{
  "num_hidden_layers": 22,
  "hidden_size": 256,
  "num_attention_heads": 4,
  "num_key_value_heads": 1,
  "head_dim": 64,
  "intermediate_size": 512,
  "vocab_size": 3585,
  "hidden_act": "swiglu",
  "norm": "rmsnorm",
  "norm_place": "pre",
  "norm_eps": 1e-06,
  "positions": "rope",
  "rope_theta": 10000.0,
  "rope_fraction": 1.0,
  "qk_norm": false,
  "attn_scale": 0.125,
  "bias": "none",
  "tie_word_embeddings": false,
  "parallel_block": false,
  "init": "uniform",
  "init_std_qkv": 0.0316,
  "init_std_o": 0.0316,
  "init_std_up": 0.0316,
  "init_std_down": 0.0,
  "init_mimetic": 0.7,
  "optimizer": "muon_variant",
  "learning_rate": 0.00599,
  "lr_mult_up": 1.44,
  "lr_head": 0.00534,
  "max_grad_norm": 1.0,
  "warmup_steps": 200,
  "schedule": "wsd",
  "decay_fraction": 0.399,
  "decay_shape": "linear",
  "final_lr_fraction": 0.0,
  "batch_tokens": 65536,
  "max_seq_len": 1024,
  "doc_mask": true,
  "train_tokens": 207700000,
  "max_steps": 3170,
  "dataset": "wikipedia_en"
}
Each number is 50 + 10 x the weight over the matrix's rms, rounded and kept within 0 to 99. Layers, rows and columns count from 0.

# up: layer 12 MLP up, 512x256, rms 0.0936, rows 209-217, columns 0-255
# down: layer 12 MLP down (transposed), 512x256, rms 0.0435, rows 209-217, columns 0-255
# gate: layer 12 MLP gate, 512x256, rms 0.091, rows 210-218, columns 0-255
up209:69 46 47 61 54 57 58 51 52 35 47 44 33 71 51 44 56 50 54 64 53 49 56 42 52 39 44 42 37 55 60 55 43 36 41 29 49 55 51 53 63 57 56 55 46 55 41 68 46 56 46 44 36 56 51 59 55 41 53 44 56 64 59 29 40 59 58 45 53 49 60 30 55 57 50 53 59 50 56 62 59 31 54 44 51 56 44 64 45 57 45 45 68 47 64 42 49 53 57 52 57 49 62 42 45 33 70 53 39 45 51 26 65 44 56 49 52 41 41 58 62 39 72 49 40 60 40 67 57 64 49 54 52 53 42 65 50 49 61 46 37 50 58 48 43 59 33 54 45 42 38 73 59 53 42 32 39 40 47 51 58 46 55 44 58 45 57 65 48 61 53 52 57 48 59 52 50 48 52 52 35 74 56 34 68 56 64 44 34 55 38 52 40 54 52 42 39 52 36 52 54 61 31 58 47 52 65 60 56 54 53 41 39 40 50 65 54 46 40 55 66 31 46 43 56 57 68 55 68 42 43 44 49 40 48 49 52 30 52 49 57 47 65 35 47 52 49 60 71 62 63 41 48 53 47 63
down209:49 64 42 45 49 56 35 40 54 54 55 59 59 50 49 61 27 51 50 58 45 46 62 56 58 42 60 55 43 47 61 39 61 58 45 45 53 44 65 51 38 35 47 43 56 30 39 70 48 35 60 49 60 48 46 50 64 41 36 71 46 59 63 47 53 60 56 47 55 41 61 58 36 54 39 70 42 45 50 44 59 57 52 54 51 38 47 48 57 67 44 51 39 50 47 39 41 54 21 70 59 63 50 50 52 43 62 43 36 54 35 58 65 72 50 46 54 38 54 34 54 37 70 43 56 44 60 44 49 56 47 57 57 55 49 53 52 47 46 63 36 58 59 40 43 52 52 53 56 64 45 47 55 49 54 57 52 55 48 57 39 69 58 54 48 41 55 48 75 52 70 41 50 60 56 45 56 48 28 59 47 52 60 61 52 42 48 65 54 40 45 42 66 66 70 39 32 71 50 50 60 40 62 46 55 36 56 38 54 46 55 57 27 59 48 37 42 37 38 40 50 56 69 67 41 51 52 43 68 41 55 48 67 66 59 43 63 42 75 44 51 47 41 43 42 49 46 74 75 53 51 47 51 39 61 51
gate210:55 51 52 52 59 37 52 60 50 69 56 57 58 46 75 52 45 46 51 36 56 50 64 48 44 51 45 65 42 56 53 47 38 76 48 61 41 48 66 54 35 52 51 38 66 45 45 53 57 78 31 49 43 59 44 44 53 33 36 62 55 50 60 62 44 50 31 45 67 51 55 44 52 52 42 38 42 43 40 47 45 44 50 58 40 81 56 69 54 39 45 44 65 52 49 44 66 48 47 40 22 35 51 50 47 59 36 42 47 43 52 56 56 34 52 45 36 48 72 60 27 40 57 51 55 54 38 55 52 62 66 37 49 35 42 52 43 76 55 34 63 47 28 67 47 38 68 32 42 70 62 41 55 51 54 57 48 42 57 48 56 65 58 56 72 53 52 63 45 52 46 40 44 53 35 49 45 50 41 24 67 42 53 51 54 63 47 55 54 50 43 43 46 54 26 20 32 57 44 38 71 36 35 39 79 36 60 53 36 42 39 30 42 41 43 63 48 48 33 38 66 45 56 42 58 56 43 52 35 58 63 46 43 47 56 21 51 59 42 46 45 62 38 52 56 50 53 49 38 49 43 40 50 37 69 59
up210:58 46 53 75 54 57 54 42 43 56 39 43 55 34 57 52 62 48 48 60 30 49 32 49 30 54 59 57 34 43 42 38 55 34 49 50 43 55 56 63 61 42 52 36 35 67 55 59 42 40 40 52 42 44 45 69 36 46 48 47 58 59 47 41 47 71 53 47 45 41 59 64 55 51 40 26 50 57 57 47 68 73 39 52 39 58 49 52 50 56 63 30 49 50 46 53 51 44 47 56 57 59 73 50 45 56 61 42 59 42 58 42 36 62 51 59 55 60 50 52 50 38 47 59 48 43 40 59 57 51 54 26 46 44 55 56 52 57 41 55 53 38 62 56 31 60 33 69 61 44 45 42 57 25 47 39 54 49 33 58 68 47 49 43 18 64 39 46 59 44 53 71 45 41 37 50 49 50 42 53 38 61 51 46 64 42 56 55 60 49 68 52 48 46 71 51 75 45 34 60 46 35 53 29 55 45 52 40 53 56 46 23 57 48 54 30 55 50 60 46 56 48 30 73 60 67 46 38 60 73 32 41 66 48 55 63 48 44 42 57 56 59 37 53 49 53 34 45 46 32 42 58 55 46 42 41
down210:66 62 37 47 46 41 54 51 72 47 42 52 58 47 33 50 28 48 42 58 28 31 50 72 50 32 44 38 36 46 53 46 40 43 63 57 48 53 53 45 59 48 49 48 48 38 52 44 58 66 65 52 42 61 64 48 30 21 52 44 57 41 55 53 42 30 25 57 43 54 34 24 52 47 37 32 40 48 63 55 53 61 57 65 55 60 55 66 51 36 39 43 64 49 58 41 64 50 35 44 37 56 43 42 39 45 63 32 42 41 39 50 57 41 40 45 46 42 51 74 45 39 55 53 70 51 48 50 41 63 54 73 53 45 39 55 42 55 50 36 47 63 43 50 52 15 60 55 54 39 47 43 53 54 34 63 44 61 40 60 49 55 51 68 54 49 34 42 54 55 62 44 48 53 46 35 41 46 44 21 48 61 37 61 44 47 46 50 51 27 49 50 40 59 38 46 58 48 43 55 49 43 46 34 48 40 56 72 53 45 44 47 54 61 68 55 54 47 43 45 57 61 31 44 47 59 45 48 48 53 33 27 56 45 68 39 57 44 47 55 55 61 49 49 50 61 36 23 52 41 50 32 53 48 41 54
gate211:26 54 48 54 39 45 58 40 37 63 47 68 64 43 55 37 51 50 63 44 50 53 39 42 37 33 54 64 40 54 48 52 65 70 45 59 49 53 29 58 68 49 53 53 46 37 46 50 39 43 59 52 28 46 56 56 25 62 55 58 53 65 59 43 36 58 42 66 54 51 52 36 50 59 43 65 56 51 49 42 51 45 43 54 48 50 59 40 40 48 39 53 51 48 52 45 57 48 54 57 39 67 41 46 40 60 45 41 33 33 73 48 58 39 50 33 51 77 63 48 38 35 51 62 54 32 50 32 44 42 53 69 54 57 59 46 28 55 64 29 65 45 47 51 63 54 50 44 44 32 54 67 44 47 58 45 41 34 67 55 41 29 62 52 68 56 72 60 36 61 37 43 32 46 46 43 60 57 47 64 46 49 38 49 67 49 48 61 57 44 49 37 52 45 54 47 52 53 63 52 61 54 44 51 40 40 59 62 47 53 42 46 41 64 61 42 57 44 43 50 40 61 58 60 49 45 58 35 37 46 54 50 41 52 53 54 35 41 58 35 45 58 37 21 43 56 49 54 60 58 61 70 25 58 49 51
up211:48 42 52 56 60 66 67 52 74 30 60 54 36 60 51 48 39 56 59 55 39 60 25 54 37 52 37 49 61 47 60 44 53 57 52 58 48 41 65 47 38 54 52 30 46 56 38 43 58 53 54 60 51 65 56 60 64 45 50 54 32 37 43 54 39 39 48 63 53 40 53 46 34 32 50 41 70 40 65 52 50 63 63 43 38 71 25 59 55 49 56 66 36 46 46 65 48 65 58 71 59 35 46 53 73 49 68 47 67 61 53 23 41 56 53 56 51 64 53 42 68 50 56 59 46 67 45 51 46 48 58 54 43 55 56 55 43 35 38 55 41 39 40 54 51 51 57 59 56 61 62 45 46 48 69 43 55 45 49 56 65 51 44 57 47 42 48 59 51 38 44 47 71 50 54 46 58 57 35 40 32 44 46 40 63 38 49 57 60 46 49 55 48 42 64 61 48 52 49 48 79 71 67 56 52 60 47 55 79 55 46 47 41 49 61 49 52 46 48 65 60 45 45 39 37 42 48 51 61 41 58 61 61 40 51 48 57 55 40 41 54 44 52 61 63 67 62 59 55 46 58 57 60 56 35 35
down211:64 46 51 53 55 43 41 49 53 63 58 67 64 59 49 43 36 35 54 42 54 50 44 72 55 54 70 53 55 60 52 35 27 67 60 56 42 56 64 45 43 30 36 53 37 34 52 41 64 37 54 43 32 41 52 42 56 46 69 56 45 60 38 51 76 54 67 39 52 52 46 56 36 40 43 64 53 53 52 42 31 57 59 50 61 52 48 31 53 55 42 39 43 36 40 37 39 32 49 31 37 57 55 57 47 49 61 66 44 40 51 55 57 49 54 52 37 65 57 44 64 51 47 30 41 62 56 53 70 43 42 54 57 48 67 45 41 35 46 69 51 59 41 41 42 56 42 53 46 58 53 54 71 44 58 54 52 51 68 49 71 61 38 55 65 52 58 41 46 39 49 47 41 59 41 73 42 41 55 57 42 38 52 58 71 43 53 41 49 41 56 48 46 28 59 34 46 46 63 54 41 31 38 38 32 50 57 33 64 59 45 48 41 58 44 32 66 49 52 47 48 45 57 42 46 48 54 52 36 62 51 33 60 63 40 49 48 56 55 42 55 39 53 45 57 51 49 39 54 44 49 49 55 38 37 54
gate212:58 48 57 39 58 51 47 62 27 52 69 70 43 35 61 54 53 44 50 51 48 46 53 46 53 46 36 48 40 49 54 51 48 58 37 59 51 48 55 46 51 60 46 45 43 44 61 41 54 40 45 44 43 69 25 47 43 58 40 48 49 49 62 43 62 54 50 57 43 53 49 56 45 73 53 59 55 67 50 62 57 61 33 44 47 46 38 59 45 54 61 46 41 43 35 56 47 40 51 49 40 45 31 45 52 45 53 60 42 47 59 49 57 53 43 58 50 36 58 33 57 62 53 53 37 26 46 31 54 62 47 64 58 58 66 50 43 49 40 37 49 51 72 40 56 64 40 62 62 27 40 39 49 51 57 63 41 73 47 46 38 59 45 55 57 56 48 62 47 62 40 42 52 55 57 66 39 55 43 57 69 41 60 41 62 41 65 35 54 47 38 50 33 62 48 59 58 37 55 49 50 63 51 50 68 55 48 61 46 36 49 59 55 47 50 46 50 64 62 61 38 36 67 71 52 61 46 67 60 39 64 59 51 42 46 36 42 60 43 45 47 56 39 32 57 47 62 46 34 53 30 60 42 46 60 42
up212:34 43 54 66 35 60 62 53 37 55 57 64 42 49 60 48 52 42 47 53 49 36 56 37 48 45 53 41 38 60 31 54 54 48 44 55 49 40 49 53 52 54 57 38 63 48 42 55 52 49 42 34 74 53 24 49 59 53 65 50 50 63 62 51 64 76 41 57 61 41 35 52 43 50 64 54 45 55 53 40 45 57 34 54 51 47 46 54 34 53 53 52 60 38 52 41 60 43 50 62 52 46 48 46 50 38 39 71 34 41 49 40 48 50 44 44 40 43 59 39 68 61 44 50 59 49 54 43 52 41 55 42 60 60 63 37 40 44 60 52 46 51 47 53 45 49 35 49 61 37 41 55 53 60 48 58 40 61 58 50 52 57 48 46 32 32 52 56 46 52 26 49 52 55 43 44 57 48 32 54 64 46 50 34 43 52 59 46 53 43 63 54 50 58 49 49 55 46 57 41 49 59 35 62 63 39 57 41 53 56 49 45 60 54 55 54 46 37 61 58 47 24 40 35 54 58 27 32 46 52 46 55 41 60 44 51 31 66 45 43 47 61 52 43 45 51 51 55 49 62 72 57 45 72 58 47
down212:45 63 38 38 57 35 62 50 60 51 43 36 60 57 56 66 43 64 56 51 47 70 47 56 40 55 53 60 48 45 62 38 63 50 41 46 48 34 35 46 58 46 54 60 55 40 42 53 49 57 56 61 47 40 64 64 38 33 30 40 66 59 48 56 42 34 54 38 57 65 57 47 58 53 36 42 51 41 56 42 50 41 50 60 50 50 48 51 53 56 55 55 49 50 49 44 37 48 48 35 47 61 50 52 44 43 57 47 68 55 48 58 44 38 61 56 55 63 46 46 27 61 45 47 59 52 45 66 49 40 57 40 51 18 47 56 60 61 53 50 32 55 52 47 69 50 50 49 44 68 55 61 53 60 62 32 50 38 44 64 46 45 44 48 54 53 40 38 53 47 58 40 55 40 56 50 66 51 51 52 32 50 31 64 46 46 36 44 69 54 50 46 48 32 47 51 44 47 54 61 46 50 44 35 39 47 62 58 25 57 52 56 46 53 47 45 48 48 34 48 52 52 56 60 67 51 54 58 54 52 60 57 48 42 48 49 53 29 55 62 38 49 79 51 37 49 30 53 65 31 37 38 63 32 56 49
gate213:45 61 68 48 41 47 24 57 48 42 49 70 46 49 54 52 59 38 42 57 59 34 35 44 52 52 44 49 22 38 65 52 57 56 59 42 46 59 47 39 69 27 67 41 48 43 59 51 60 58 44 42 23 64 36 52 57 55 58 44 38 44 54 51 49 60 59 42 25 59 42 58 44 54 51 38 38 62 45 60 61 66 54 40 37 39 68 54 41 67 33 50 61 22 40 48 48 50 32 42 46 50 31 61 60 56 44 49 45 41 39 46 54 55 51 43 53 57 49 43 67 46 49 64 49 46 52 37 53 57 30 50 48 62 47 58 48 51 71 36 51 46 48 54 52 39 46 26 41 50 45 35 43 41 61 52 49 51 50 43 49 40 56 54 42 53 56 52 44 47 34 38 47 43 41 47 44 57 57 39 64 55 51 52 51 53 56 38 59 51 72 59 64 62 70 46 51 60 51 39 34 56 66 48 41 30 61 53 56 55 34 38 47 45 43 53 53 45 45 47 21 44 52 49 67 46 80 55 46 47 44 45 51 56 79 46 38 62 51 62 41 46 35 53 48 64 51 56 45 42 38 59 50 63 47 50
up213:34 71 47 53 31 42 32 50 55 48 40 51 48 46 49 58 61 44 48 47 63 37 42 64 37 44 49 54 39 44 35 67 54 58 38 53 59 58 51 34 58 48 54 51 41 52 47 33 55 46 52 59 33 53 36 58 54 61 47 55 38 51 57 50 48 72 60 36 43 42 41 50 43 56 61 52 37 54 29 50 51 47 60 54 45 44 45 55 47 36 40 41 57 64 32 59 48 45 49 59 56 44 57 40 49 49 54 34 49 55 54 41 47 67 66 54 46 49 46 36 44 38 38 61 46 39 51 64 42 55 36 48 58 66 54 53 42 56 55 57 41 60 65 50 49 35 41 34 39 34 48 36 41 45 51 45 47 48 48 56 30 37 48 48 60 53 42 46 44 45 44 42 54 42 49 46 37 55 34 37 66 54 64 66 34 40 56 63 61 42 53 54 54 51 37 42 64 43 62 37 58 61 56 61 58 53 57 47 53 29 52 41 41 38 51 59 42 59 48 57 23 47 53 42 60 28 44 55 65 55 51 32 42 41 59 51 47 69 45 56 41 43 28 45 47 58 59 56 50 55 42 49 47 73 43 59
down213:52 44 34 53 37 63 34 49 45 50 34 42 54 45 56 44 38 47 53 48 53 54 47 36 54 41 57 54 35 50 45 54 37 56 62 56 53 32 58 42 38 71 51 61 40 60 48 60 47 46 58 39 61 41 55 49 54 69 47 61 56 38 60 63 41 51 45 55 60 53 53 34 72 78 51 64 70 43 54 57 60 48 53 60 72 42 43 38 47 48 57 49 42 45 55 45 45 54 51 58 57 46 44 36 56 56 47 54 59 55 59 53 43 44 61 68 42 46 34 55 39 47 48 42 51 44 37 44 48 53 49 41 40 33 40 50 52 37 54 59 64 51 51 70 37 64 66 51 59 49 76 46 57 35 51 48 40 69 59 41 76 48 40 50 52 33 72 57 54 51 48 66 51 52 52 39 49 57 61 46 45 57 61 37 37 51 62 32 48 55 37 45 34 44 61 53 41 41 55 65 56 42 44 56 29 52 46 38 41 51 56 55 57 54 46 56 42 47 49 67 61 60 51 49 41 47 50 61 30 47 54 61 52 52 32 69 43 40 58 37 46 35 56 42 60 19 58 42 38 49 52 40 41 61 51 47
gate214:39 43 50 31 48 51 60 50 50 44 51 30 62 67 26 56 75 52 60 36 56 46 59 59 38 61 39 33 40 54 38 39 67 62 47 41 57 52 61 53 60 53 33 47 30 57 46 56 46 56 40 34 44 47 60 37 50 53 39 43 44 51 51 43 64 58 49 73 62 50 22 45 41 55 44 66 61 49 30 39 50 59 68 48 45 51 35 41 46 49 52 28 59 53 51 54 60 80 28 50 60 55 45 38 55 55 44 42 51 37 44 50 43 36 37 40 43 64 57 42 48 43 45 46 56 63 40 48 41 49 43 45 51 53 45 58 56 61 54 51 40 48 51 53 65 62 53 45 57 62 39 38 52 51 47 62 59 50 53 36 44 55 57 50 55 32 56 47 35 27 30 56 57 34 43 49 58 41 63 44 66 61 53 51 53 58 57 46 51 40 60 38 56 69 57 49 67 50 44 60 41 67 49 63 54 46 73 38 52 31 72 54 54 56 52 33 45 62 57 60 43 56 59 52 53 33 56 45 43 60 27 61 32 40 49 62 49 58 38 48 50 42 65 50 56 48 47 34 55 51 34 53 39 41 40 44
up214:59 43 44 51 51 49 40 51 47 51 34 39 64 47 30 58 49 33 71 19 50 61 70 62 67 40 42 39 46 48 52 38 67 51 53 38 60 61 56 40 49 53 27 58 55 40 34 30 53 57 31 44 69 36 56 46 73 56 43 54 52 47 51 42 51 61 42 50 41 37 45 55 46 55 29 49 41 54 49 55 52 52 47 48 36 40 54 52 51 57 45 39 63 64 48 38 59 55 47 71 63 29 39 41 43 52 47 47 65 44 49 43 34 43 53 63 41 39 54 56 53 59 54 47 46 66 34 63 39 56 39 43 45 41 33 31 19 63 39 66 48 40 35 54 64 29 47 49 46 40 58 39 53 57 41 48 64 64 61 34 59 33 64 46 58 47 52 54 57 40 56 42 42 36 47 54 66 52 44 63 59 34 42 62 48 42 38 47 66 39 57 48 55 52 52 44 48 35 48 54 62 43 51 61 47 64 50 54 61 38 62 51 60 40 42 54 69 54 59 58 59 46 47 43 49 42 80 38 63 65 56 47 66 55 26 49 50 65 58 28 57 56 57 53 72 55 55 47 58 50 52 53 62 56 37 30
down214:40 45 41 50 46 34 49 55 72 52 44 56 53 65 44 58 47 39 62 36 31 61 67 38 59 49 52 49 63 44 35 57 45 44 66 52 45 51 26 46 44 46 60 45 55 51 58 56 56 47 57 59 52 56 57 51 54 57 44 42 49 57 38 45 42 64 56 44 51 45 50 65 46 47 50 58 54 40 40 39 55 55 39 28 50 47 59 38 36 61 43 55 71 45 50 55 55 65 25 69 59 33 56 52 33 41 47 43 57 49 57 60 41 50 49 47 46 48 58 48 49 50 33 55 55 49 45 47 40 56 35 53 60 55 50 51 67 39 47 47 52 46 64 46 61 67 44 51 47 58 37 54 62 72 44 63 39 49 50 63 43 53 61 32 44 61 67 59 59 71 52 66 45 40 32 41 78 52 47 46 49 47 39 68 55 70 50 28 51 47 64 40 53 46 40 40 72 41 64 70 53 51 31 54 52 58 55 40 52 67 68 39 50 35 64 45 54 67 33 51 41 59 29 56 59 59 42 50 44 66 58 47 50 56 61 66 45 54 58 44 50 46 59 46 65 55 43 47 53 59 53 49 36 47 46 56
gate215:55 35 47 39 48 55 59 69 42 47 58 33 50 47 40 51 40 51 60 49 60 59 59 45 50 47 47 45 49 40 58 76 56 45 50 57 60 56 48 32 54 49 63 41 37 37 50 40 49 51 41 51 37 67 37 58 28 56 66 48 46 63 53 63 41 38 54 35 49 10 37 41 69 53 54 32 47 51 47 68 57 62 53 60 55 54 63 51 51 46 46 47 46 40 38 53 45 50 44 41 51 45 45 52 44 28 57 61 47 52 36 53 52 57 51 42 27 35 46 44 49 64 63 71 54 41 37 58 55 49 76 60 50 39 48 37 35 47 63 58 40 62 55 37 62 42 57 45 46 50 38 49 27 43 52 52 24 46 56 43 40 40 52 62 48 62 36 45 55 63 53 54 68 40 32 43 48 42 64 54 62 53 55 49 60 46 66 64 54 47 51 39 44 48 51 47 56 42 53 49 44 55 56 47 60 40 59 48 52 54 65 57 54 51 41 46 59 55 33 27 57 61 46 65 56 54 54 53 46 52 64 45 46 48 58 45 50 39 32 60 66 49 27 22 58 42 37 46 37 43 28 54 65 66 56 52
up215:37 52 53 40 66 41 49 46 40 35 55 41 36 74 68 56 60 54 43 52 54 32 61 62 70 39 53 54 37 56 54 41 36 31 50 66 61 57 49 55 76 47 67 56 48 51 61 60 53 58 58 38 54 54 59 42 58 48 70 61 58 26 40 34 44 53 41 47 48 45 60 67 57 38 31 40 58 68 48 47 45 53 55 38 41 47 54 31 56 40 40 59 60 57 60 53 39 44 43 45 38 63 60 42 63 37 41 48 61 55 64 53 50 29 51 32 53 63 46 67 52 48 32 58 32 31 61 35 49 42 30 56 51 51 34 69 56 53 58 28 51 37 57 49 50 53 39 60 45 49 61 45 37 58 58 61 38 49 63 39 62 55 32 49 39 57 62 54 71 56 42 55 54 46 55 68 67 51 59 41 48 56 41 50 60 34 51 46 57 53 41 37 47 57 65 42 56 46 40 53 52 48 56 59 56 49 59 69 62 51 38 46 40 37 55 42 49 46 46 52 40 49 65 82 43 46 46 42 42 43 69 53 61 47 36 55 36 51 43 56 59 48 45 66 53 55 37 51 55 47 51 38 44 53 36 46
down215:62 41 47 59 39 53 52 59 36 48 65 56 52 52 40 24 63 45 39 45 55 73 62 47 33 42 49 52 53 35 46 29 51 39 58 51 49 42 41 63 49 31 45 54 40 49 34 62 44 52 47 28 63 41 55 48 50 45 43 49 42 29 68 55 55 45 72 70 46 72 49 56 57 54 47 52 38 47 48 55 46 61 54 50 41 78 60 72 44 49 38 61 57 65 30 49 45 52 41 55 37 56 50 35 54 69 50 40 55 48 42 58 59 59 71 59 45 47 46 32 32 45 53 49 59 40 45 36 36 49 57 47 56 63 51 37 43 43 53 69 60 35 50 18 58 38 49 46 40 57 46 37 53 47 34 48 54 28 43 43 25 59 61 44 36 41 57 36 45 52 53 39 57 38 58 54 37 49 36 54 43 54 46 42 39 56 54 45 46 52 64 48 54 58 47 37 44 45 52 46 52 59 52 55 43 52 60 33 67 48 49 72 55 39 51 60 55 36 57 30 53 63 56 32 46 58 60 50 53 41 44 54 51 36 48 53 38 45 49 46 66 53 58 48 47 36 54 45 59 35 40 53 46 44 47 56
gate216:55 46 45 63 47 45 54 42 40 44 59 52 26 63 54 60 54 60 49 48 52 39 61 44 65 44 55 52 37 65 31 52 53 35 65 69 46 51 49 50 33 60 48 48 73 54 46 50 48 56 59 74 51 55 53 54 54 53 33 49 58 43 49 37 56 54 53 37 46 50 54 52 43 48 30 44 48 30 49 34 64 22 56 44 33 46 61 45 40 47 35 38 33 49 52 43 52 46 51 54 53 48 31 64 67 47 60 49 55 43 70 63 56 51 57 44 65 47 49 57 44 52 60 64 35 47 62 41 31 58 38 49 55 66 56 43 42 43 70 62 52 43 53 47 42 48 62 45 45 53 74 60 21 62 58 54 62 32 49 51 46 57 53 54 44 53 49 56 48 59 52 38 55 51 53 42 47 69 57 46 42 51 53 41 48 55 57 58 36 53 58 40 62 50 49 58 38 47 39 51 82 38 44 44 59 57 50 63 46 46 60 37 47 55 47 65 47 56 50 33 52 39 54 57 55 42 45 48 60 60 53 44 47 54 58 40 60 48 45 53 69 36 54 47 63 42 55 39 49 76 51 47 20 35 54 35
up216:32 64 44 40 61 54 61 55 39 56 39 52 56 50 43 61 54 59 59 32 63 45 45 61 58 51 45 50 50 58 44 50 35 65 49 36 46 50 45 28 62 28 42 59 43 45 51 53 52 58 43 43 55 48 36 65 57 45 49 54 52 49 38 46 55 49 38 54 32 55 48 30 44 67 61 57 53 54 53 32 46 55 53 51 54 42 47 44 57 35 37 53 42 52 55 35 48 51 29 51 32 51 40 45 57 51 40 26 57 55 47 55 58 45 35 47 57 65 57 62 59 65 53 39 40 66 42 47 47 45 66 53 66 56 53 40 55 36 44 63 53 41 34 59 50 45 57 51 37 56 44 55 46 53 59 58 59 47 37 41 57 45 39 66 46 41 63 63 52 38 44 37 51 49 65 56 59 33 43 78 62 40 51 73 50 74 51 44 49 45 45 57 39 51 52 56 55 49 58 51 51 67 56 35 49 67 34 61 41 41 29 53 48 50 54 50 43 47 48 55 48 40 44 66 55 41 68 44 55 51 32 37 56 63 69 40 51 63 67 39 54 35 61 56 55 63 65 45 35 62 59 43 48 60 49 41
down216:46 54 66 46 53 29 23 69 44 42 55 58 62 66 54 39 58 68 48 51 41 21 37 37 65 59 42 44 53 42 45 59 56 74 48 65 35 41 38 53 52 56 39 45 31 45 38 51 47 64 55 41 55 42 41 57 57 52 38 69 65 60 61 31 29 44 53 53 37 55 49 56 43 38 44 42 55 47 61 49 41 39 57 68 56 50 45 38 45 40 46 32 53 38 54 39 59 55 68 55 46 48 46 59 49 47 60 47 46 56 38 54 37 45 42 55 56 62 49 51 47 63 43 49 45 51 52 49 43 61 38 60 58 46 57 36 40 34 62 31 57 60 48 39 51 54 56 62 55 54 52 37 34 59 69 32 50 41 51 52 58 49 40 48 39 57 46 53 49 47 57 70 38 60 50 42 47 68 60 61 53 38 44 22 49 44 33 46 56 60 69 62 46 45 45 40 39 47 39 39 49 48 33 55 61 44 67 58 66 63 38 48 51 46 50 49 56 41 50 71 46 59 48 51 51 44 47 48 42 50 30 64 30 41 57 41 51 54 47 66 55 59 64 50 54 39 47 52 34 54 41 58 51 42 38 69
gate217:48 56 56 56 51 49 42 37 38 71 55 44 60 51 42 31 44 52 61 69 58 51 44 42 46 53 41 48 46 50 56 42 36 62 45 33 57 42 54 48 61 43 40 41 27 49 52 70 50 44 58 41 33 59 45 43 42 53 39 48 43 44 36 56 44 57 32 66 59 55 52 47 41 49 48 54 43 42 51 54 31 32 52 59 38 56 47 60 51 44 52 48 58 37 56 48 37 61 55 54 58 54 52 51 52 45 51 41 67 56 54 50 33 47 65 46 29 58 67 25 29 55 50 51 56 48 61 54 34 61 41 67 54 59 43 68 69 56 54 65 37 53 32 38 65 50 39 66 66 51 30 49 67 60 46 38 64 64 56 67 43 35 44 53 58 71 67 51 60 60 68 50 43 43 56 62 31 45 53 57 63 51 29 71 40 53 35 65 49 30 40 41 41 47 38 62 51 40 37 41 58 56 59 37 44 44 67 55 55 59 44 45 47 63 64 52 59 59 48 54 73 40 69 56 61 42 54 62 47 42 41 53 40 38 42 50 42 56 51 58 57 42 48 57 54 73 61 35 45 54 48 46 35 56 71 33
up217:40 35 44 38 47 38 61 35 55 19 55 36 51 37 56 62 65 51 38 38 53 39 52 46 50 28 68 35 61 49 36 49 58 49 50 45 48 25 49 63 45 51 51 58 55 61 43 42 48 55 44 52 34 47 69 53 55 53 65 60 34 46 45 49 52 39 49 38 51 69 47 63 65 51 77 44 51 67 46 57 61 47 51 46 42 48 53 57 59 49 45 49 69 57 50 58 63 43 47 34 73 57 62 42 38 56 35 47 56 49 59 50 60 68 44 54 51 50 51 62 62 43 49 46 42 60 50 38 36 54 41 53 51 49 41 44 63 36 62 48 56 41 46 42 59 40 42 39 34 58 47 57 39 59 53 51 39 46 58 59 43 54 46 50 55 64 54 42 59 49 58 31 52 43 52 46 54 59 53 48 43 57 46 60 54 53 51 53 53 50 62 50 45 47 33 48 55 54 64 35 67 54 48 69 44 68 56 61 52 45 38 53 40 44 44 43 61 47 45 55 48 30 24 50 59 47 58 64 52 52 55 46 57 67 42 39 63 59 62 54 45 55 49 65 36 33 50 53 63 28 51 36 65 77 49 44
down217:34 49 50 54 34 45 64 53 45 68 61 61 58 46 44 48 53 42 52 48 62 55 32 36 31 49 32 57 49 55 55 56 55 37 46 47 52 49 53 62 45 63 45 59 41 47 50 63 54 37 63 48 40 45 61 62 24 39 50 55 35 46 46 74 60 58 61 44 57 56 62 58 51 42 46 59 30 45 78 43 39 51 30 67 59 51 42 35 33 44 27 61 73 50 62 48 37 35 40 44 55 38 41 66 58 38 54 53 50 48 56 49 35 55 44 61 48 61 36 55 46 52 56 60 54 43 62 60 40 60 45 54 37 43 59 60 47 61 32 54 78 50 60 47 60 47 62 70 59 28 72 56 60 64 60 59 46 41 49 54 44 46 59 44 54 33 41 43 29 62 44 60 47 67 44 55 49 55 59 56 44 41 61 49 57 46 44 50 53 41 53 47 59 45 49 55 64 48 55 58 50 44 58 29 51 67 29 57 46 55 55 55 57 50 30 45 46 59 75 51 49 46 51 48 42 42 33 42 61 37 53 61 44 63 49 63 44 39 54 60 43 41 64 49 40 34 54 42 60 59 69 38 50 56 52 59
gate218:53 35 39 55 46 53 56 55 49 58 55 49 48 44 54 34 60 52 62 71 62 46 52 67 58 57 47 47 64 53 51 49 51 55 59 39 57 42 50 44 61 52 54 53 48 47 54 51 46 55 50 71 62 56 35 36 46 54 52 60 47 35 58 55 55 61 45 57 50 45 64 50 52 42 49 44 47 45 54 54 39 57 48 61 55 36 39 33 56 61 44 58 58 47 57 45 50 48 51 39 43 49 58 41 43 56 40 55 39 64 22 44 38 36 69 47 38 49 52 70 22 39 43 58 35 67 61 50 62 65 52 54 62 60 55 50 54 45 62 50 51 44 40 70 49 72 62 27 50 38 43 43 49 73 53 65 59 52 74 52 69 37 41 44 54 50 61 50 60 45 37 59 59 52 56 46 48 77 45 45 37 65 70 54 54 64 31 48 45 46 54 49 45 60 38 50 36 77 49 36 53 43 50 58 39 52 61 53 62 58 61 72 30 44 29 64 50 39 41 48 34 44 49 49 52 55 47 31 53 48 56 46 41 57 66 39 47 48 49 45 71 43 57 57 61 44 66 72 39 58 52 42 53 40 49 42